Each number is 500 + 25 x the weight over its row's rms, rounded and kept within 0 to 999. Layers, rows and columns count from 0. Numbers have three digits each. The size before them is the row's rms in percent of the matrix's.

# layer 9 MLP up, 896x256, rms 0.129, rows 164-213, columns 0-63
105:543505540489530496516515476472505507520494477536527460486480502503507477483492512512506496483537542505551517502505431543540554531517506522473533488495513519494519456510440501497486528527509433
110:473516501523542538490505527506506477499509570480528499532447511519544490510450496494495528518517499450519474484515506483518521507477535510514457480459436472490512570495537534507523502447513470
101:512493471480490502531451481478522463544489510493526525520507539531537487498488452553460499490457482499477532520473463492539446496491491506506465511543522457507506499480539516514507528553486537
104:500497492502470498475479508508527469508480487497483480515518530508506498486563477503477525529527471519516474502487443497482517510467473447507444463501499497461453472473517514534520506505532485
110:494475448533505471512491505467459483467489514543523487449538515491490482524543499456462513464521493497524500524499498450512525462511518495506489510504503506472478515511451495474500447462539495
115:444498489488511509483518529513480480534513475432577517558526513496483518523461496497503529486514484490534540499502476510503461504512541476500502528555503498505462468514528501526502543474511450
102:471485529506520461522460539517462453526501505495464457460487505495541504519445493461462463519509507498480508497500491522512491505536462497510458499500492497522507510496490444509506497455523480
095:477511520488508472536506506514549488501511501513491499496502503494505460476511501497470560521511483492489545476511571489508459495529553544498514531469537475531490494519481515472470505501482452
107:444462525505527488511502509481486474494495512546487504480505510482501518538486535516497454458516509490487516519498477507497506544504491484499453483475470459491495523495514486465504503534462547
051:504523470543439460503506468557521510488503471503475463520488462536531522494473485516516544469502505463476497553512536522516498497540490527496545544508469484496472557492492492498460491461459488
102:522535463521490471483504482515490515512520504515522464568484517512516541493499538485487504484537457474482502546489505508523491460469482469487500549546485539516494480444497516512474496488483471
062:473537462470514504509529506486551516494516495521494486496499496521561512486476474503494515475488476496494466535499499515523514528506540487494471499527477484504505507491535533480509525471465473
109:517495476470523508471483478492436479441471506508459488499488507459512455509482503486500486535536480471468494480503495535500515449496486479500517517523486532515545500528472533510528497496496516
103:472460470480501495476484497445431514498472493494493514469523517472526447497500515500529502450471470483477464529503510476486492502505497469506479463476506487522521519524483533523428489520502507
108:529495485499518496490550483494526522508494507545482487540510519495513478507535455473481448503484509471464506466459497479532531461532506486480506487526508487431504477517495471480482497481499514
080:505500507485483459489520507429503495482551480513515497500526483484534505445516506505505495522469488477494505523514491486499488532504523449549502468490528482523478526525482493472495503519492489
105:499535527493467490487496485496515482553472533530503452515515507530500481514480507483479502482505499511479476511475522500497509488479464502526488497438502540528571502458498464483494499494490470
109:461512482564500455514565496513550538520532510499510480522488516522520518475469508530486510512547521496475536525519550478529501504495545542550530500481480488502530526520516479481468515484528511
134:537520447482517501503503486442445497493520490522492497497467498523501556518493515504513492509460507488527526487484496522516499522500510495506548497507463504518503499499479451535488519480499424
108:509482458511513496494520529498515475566537501496480460571483483551474509495508511486513457480507536510508490482505505500508484494491443448549492530471489439508503481488501496465534527514484495
112:468557537548540521469505534503495455484539492522501529470455529495482499477484518505501510503511488460490526489506463483499494536527501546488480468507478529461503471504522470524495502502496486
086:497525532490539501479532486541522459461541455526505512528490509478534455502515503522498448509463490523502506482512493500507457562530496487525473448448509483460494450471511547505514548497510532
099:502493499456501511501465483520476541484464524510445489502527471509469498471503484523446510521550497497507500476480481496538525518520504494521525537465524558498507457499485479534485459455529481
109:536505475488516471507510477474513468451528471534501489491533487482543518505475508500499505527478452521503507504534507464464479495543458490497495469467491510505479488514461504485548472509511470
105:531498463514502482532509515474490569526520544474498510490527524472523523464530491488480531521476524524520488506487532468477475466496470471518491522493527510462456490512496503475531518486461518
099:507507475532502445491460508479479459483484473491542485509505471477455545462483482515495543523460480509472513499481484503469531523508519516540509519514469440502512431426488513478501545517486475
102:490511508517501504526476509480515511554500480471516466466526419481529505483500499507535502518450518459488524526490481476475509479511521447497510515481409517479501479504466493495506546452482466
106:534494487499475476508498498452475479491506487517497484496488448503522532525513491450509479492483484479491473484504475516513514515482501523486510452541515496500507473493542538519458518513517480
109:490513509475509502505477466455521488488535473485462518530512450457528529508519464518495510489498480521534496522497522485504512536467534492508480538497444489488524489462470496519488498527508480
040:461491489525467578491488505491527490468496496531514487504462424493527469522496500467508484510490509489513513505487530497479496491496529496506488486538541498489513502506480517553526507460453502
113:499485481461518490476472492461507492464497497459486471508475516524507507515515457476488467501480544484558535482490462530478501534530498493511504493497485505463524517532461539494479518450520517
098:509485458459457508484537504502513465481521517467497455488478488445494488470522476526483494518502503492526476493451490524496494552502470500495513447530461482519506440463454523514500518478517483
078:508507513513485474475484465517491469469479520514484509479539490458508503490490490502491550506519518458558480480513526463501559545492518509522497512519489514516509514475498482510500544499492493
084:484490513471465497511503525469509495508542552498492489499483504540490502497508528459500498490497504559482492550548479486518519524492493496469521490516489470492477488506536481461477482496554508
053:538526495496488448522496492429503505496466494494535495503478464466499483448503541556472480505477518443540515494493491485489484478510504495518471476455508503515504492513497524497451477508496507
094:526529478522488510569478486524507511549505480523510540465490450537441520505485515517485488480485495485510499470451500505456506512484480523499492506475451501498498487527510509485503524474496495
061:486473526504538471475496487520482466532492489513465479518527500533532517496519512540552526502497471562504521546505454525504446451530490510514458510527520539509486506480445489535495493474519468
098:518527483523502445503541519482498538534471486498521526524464467488462472510525511475498499483503520516490507487495473527513520490480537502524492503511500462490509524518485510508501475528530493
091:486489538494485500513471524519515487489521516505487474505455498497497523442505474501484495494484504476493476469551503452540537519545515468544506494469514450503520486521454505484522511532506507
106:505473453519505477499528523507504523524499498547521478479493509521526471486493495488503529545486483514494475522500548482512508515550470542556476513462502514517486500494515507489477505494462484
098:513476521511496524499517463513507521532508499492496520437490482464498489481513521519528483529520474537487506527513475509573484515545523467517489509531470533498496493513498422517487492494533539
107:485520503489517508508488498466479512493487480496481477517476511499529514445466523505511554527478506516541516491501518527534517438473508475499528524513511515537493549460566504424452518470512449
108:510474513523453480524450498498478552472496499494485480522513499524488499568510488530511505465479502515518466506474529507484523511498530477519534558473480487504503529503455493487483485542497479
074:500531498486497496486479489517500501492498521509512522494519514532526516461521528494477546536557542489494510495511495507504504478498486472538488533502549491515538510500554462511473500495485495
104:510521466517477497533481492533462499530518484438484504503477534537504550511503507559488482495521448526509490533508532469514467469528504480538486529541497471538439486501509505489498505492479499
101:497487487500523505453510502482496468508552531446512490479480479444510508443459479469458549504510528471476541481442485500513472488486516506531528503523470452490506494506479500510454522484521519
101:451520520450513474500508509475514518515481469495543541472536483513527504519501534551543540480507506500461514468532528529521540537525555450501461497503509529506488482525489545522513459503451518
073:509466466515514483520508465502475534482507512518477518478498514478478502511518488499522499495534445533545512523531471510493499504492484506481471512536460501519443552491484460537518516486494481
098:459501529514493518483495482493506521479505504502554527524482525504508482494473532454476501458505489518507514483490530498550542485511474451490470475474516477543515467490516507492495486459508531
115:486496513533495511478464507513482489487452507502464499540494512534475505501513510498455512489531483469498552527470480468467504484499491547481485518537496480499529484516495471551482493497504476
# layer 9 MLP down (transposed), 896x256, rms 0.0254, rows 164-213, columns 0-63
100:553505525468505522458551491535519477502521525480500515447504472458506502510500489472486526483513488508493491501540511480478499465517483487505469510513477474487503503520507557522511516533551514
111:538498500474431453482479494534510501535514499494538562490523467489515480464466490480488456515541457511457535497503461531511530482474486475473493459506510512516470456551492467509520470463489495
096:522470497509464521521494510525498484554481463478506509498504480495512498485467545510548517553514530497516463537511502484462506534507470464521507476507535491503466518518428537499481468497442498
101:478533547470500476502527503556556527519498548510510482529525495547507498527525461505550541531511536454496510520526531493525475514516502496470495517476529492505489496490474476483521455515441505
107:490552502547460461490497514509523460508481490479515479524522473467504498481534484472458523478524536539526471510482527482456445494467497480499486509501476500519492500525484478517482516497490514
115:504532500560513505484529495535466520483512504479499528537489528504519488496480500501531481553524503520500506480533511504444491505493508470481491513485475546520508493520534528534532492479451451
109:497490469494463469518541505483515535458524468517537538476513486513469489503553523508528478491478488530504480521489509527506488522540510469523500504487474498504493465483500482527509487491505491
101:458524519514477528540505572514513503491525468539512496494494532476509476512506539485476468484524492540489514499509461531504510498528478490514498481496493482521475513525529500475528491485483493
108:495513479512477485449520488474566509557476479492482480508497496495466524473447477500579549528510513460498528546486434489525520516463520480505528452466487507459482517501486559447478485497456507
049:532474496515505506515512505501532496446468520501485490503515517485496502476513539474514546531501454536502467512483465467544495471466469499529494509482556443473498483543502494506459504487484458
103:478467544465525495483521499504469490470479555494501492474540531527503483505480496498494503480464491510509489529545514502478509490542504435518516475474485503495488425465472478493490485523519498
059:482495520508506488562466470513498535492531454482476506462496486483487530512518491513480469514507479496460507533490479514558514498476535512492486513527501506508502473511431458513475468518495510
121:498517487498491457492510478492487479483511525547518521473455498560448498520525470466502493502477484484523459486481490471492462503485469483444483485475493517522517512505498507433527520484512508
094:513500528534563472501485494542547486493499477511517531565524508491516551501478506462453468486456519506498469506493489543529489487499510496484474474507503497475481481501441475459522486477522506
117:527475504464520463521460518500505532476511537466490521492482506524517474522511537497576551513491536492520545470478557476503481491522482495497513487514492463463531472556518500531502510497510491
082:516509473548483457477496503505502520552498515506493523529492520486451470491508500490518465519535546509434483464481499478494516503514516522526511461509463499480483498485465473478504520507527502
098:492504488474499513477517497484532460529509522516466490521513505495470505503531503539514519560479492470508515527487505507522512474494500527531521533507480495463491512480484501494460499505538512
107:491483518446478451506450495502470477487527497481502519502492527503505507491532481524474526512510539473499523491476537470512517479493510475521522513476539500511526503516515518497468520475467505
161:514557522492481515471493452483435467488512474496477541501481460513519499527517498480510479474459503485528477493540465491550507567485489476513497519500467515490480496525545455527487515531512459
108:508519554521487505452474523488541459491499495494482510479466501478513433517484497475436499489534490493493527524530513496524528469496516511500511465488511495509523482481464504433495498489540483
123:492484506485533503491500521519493502492512487470539446538479498518556497505516522475499520489500500516532514531496501478589516509499496488473475456480491469514502522506523490502484454488499487
084:501511481522485553495503486496504545517487506484467493493494500502507548539501485489506524512518489519489477481489504491483501451476478547521525519505508494481518536509507515508509515518549475
094:499511450508516469475521519476516483529509524501463459514520433523518521478517558523532516500499486515520508494513507491482479469522534502523530497530493505499554518455492464518532486494528517
100:506503545468518497529468493544487556504493516560481453507528473500508496548514548510528520529540516496470499466504527481480494505522496480494496465522488500551501478474512467462500518534520508
108:507496535443464498503474477493503495467514458495520549510472536531540430509456527492489494519488554505550501483509516528510441520488489458526498504506485491522480495472531505489523510507474477
092:566510513435502499484516500491510496489506459523452526503524518537527540457490516490462506541462512527502502501544478505476515457471513475463474503489481501523494500495516516460517492521476472
105:528490469517523500517533501484529472516502494503487475486495463489504502521523510431537469459537530453495507514485476496511545484500537497492465503505519468539519539480463537527475536488466499
107:511507515537460518500514514504530476494519455475484504467501514479480514528513494521476537503508524526488477464457500469504451471513527482500493550440471501472492498518500466538530520511494470
112:494545502458506497528503537490496518524557455490486554502572532497519514502518489497473473527534478459533539470505509497531464486520524482545476525475509541513513479498501516491482478527474495
038:526521475501477471488493563502491505534509491494517507437463523479466513487499514489540533510526472513494454473521450478496505502536498482486465523516536518497474497532453508485518467494541462
107:521480503516494574506501532489513510476485504506541487500469490489520487484479536529498498459527503488512463517526493495542509497482460496511530531535471464535478465503469489550479489520553497
090:522516514515520474472488529489500457488508483473491489508502470508491519492516526482542482496520516508533481467539519504483518489525513529521485485522456527499508500493481523536493531528470488
073:497490520494469480476450543448485496473477533508494530487489495523508506485488498471483493560473480514469529482549491562512497505492502495501496462491538532470452501525576524474490455508492533
087:508515469480485509501478504496479546521521507520489527500474493536524530493527485463517505510521441523521524466470453494466475522465513492504510505500517487501486473501557478501460452504492492
044:540493512522526488492558511489495491486540478496515528485522521517499490506498515483484491531517511527474502526456477470537536518474508500443535502475481446519485510484530519502538490499467469
094:463498469519547455512495510540486480502515523505474501478485511490484445477483522494469522522503492531550487446518509488488491475489470490507512540515467478503498490523527502500551473516531481
054:507504514552449534501516496525517515533465463505479487509512515486506491517511518471497449485465520478492513516516481535455507517484455484500509468465530490476537480481540517473520531499471547
094:503515520445533509466450475520494517481484537480521494521512487551501462481480480505527507527475521483483502506509516512477524479515509475471500465487514519543520508500504537494481455552496492
099:530540463540450527513501493493486497488475515482507545516478512490495533501526507538484497490532462512498483492459488525478494551490493531505566518498488498503473479482483461523549514496484506
108:502482503516508496494516482536496497478497467510538520505536513534520517509497595535499464531516542474488489490480504504490489473479522516472517481541492506513499462476467556500477465541516494
100:502460490513505501517512534476542506528486510487472539562536480538505475491517501476481508502511474496514465498505510472489450505493532483500490521499487510496504466495475519485522510515505506
100:484486531489519512504464555514497516500472493492510459527449484486472490540480532490549534529474561499472465504502518511473508516513507464477489494492498472518502502542476513571487506497507500
105:508546502525487495493520488480528505499527533551520517461515494465507508488493501511514477495524499513504510528508531478537512485513575531483518479482470508491452486541501501507480476483551487
076:479479512518553508527526479500436503489556513545479534531464529502510500472502531507496525502475531503497503485491490521451510464498467531482485459487483491506533500519474507492459512489501475
109:565567509502551499512514491535483503529490544479504511507477504500506498452516487527521491522512473485524518496539546541480502483519463487477506479519538486518529513448519501497472476504484539
096:500516498513468522472455515507487479482473491487517506489514465483485492468479516508493489506514512494504435476506492518484463450505486512493499527483498495553532492487468515492552497479511593
108:513494515537530501513515455491496469526529543506482500552485543475490488514494463429476514511475480444496506542477515501473444523500472519489526523513521488493484484502518493446494511521533498
068:486512533459554533485485476509520515510514498465540543514459491520491525498520485486538476513493505508485496493490535527490456489502467559472506487502525529448519453515488502512470495506521487
096:503483509515528518476503509505563485533479479514504506537507499467496483457486546499557449479490503500480471482517522510496475528477502501509512458448488526494452498510502496481469501522477488
115:536499502559469508498484471489479501530453512451545480515464526558490494542471498476473485523472466494508517518459510478484517454528474477500496545464479465459535493508544536497466492552502484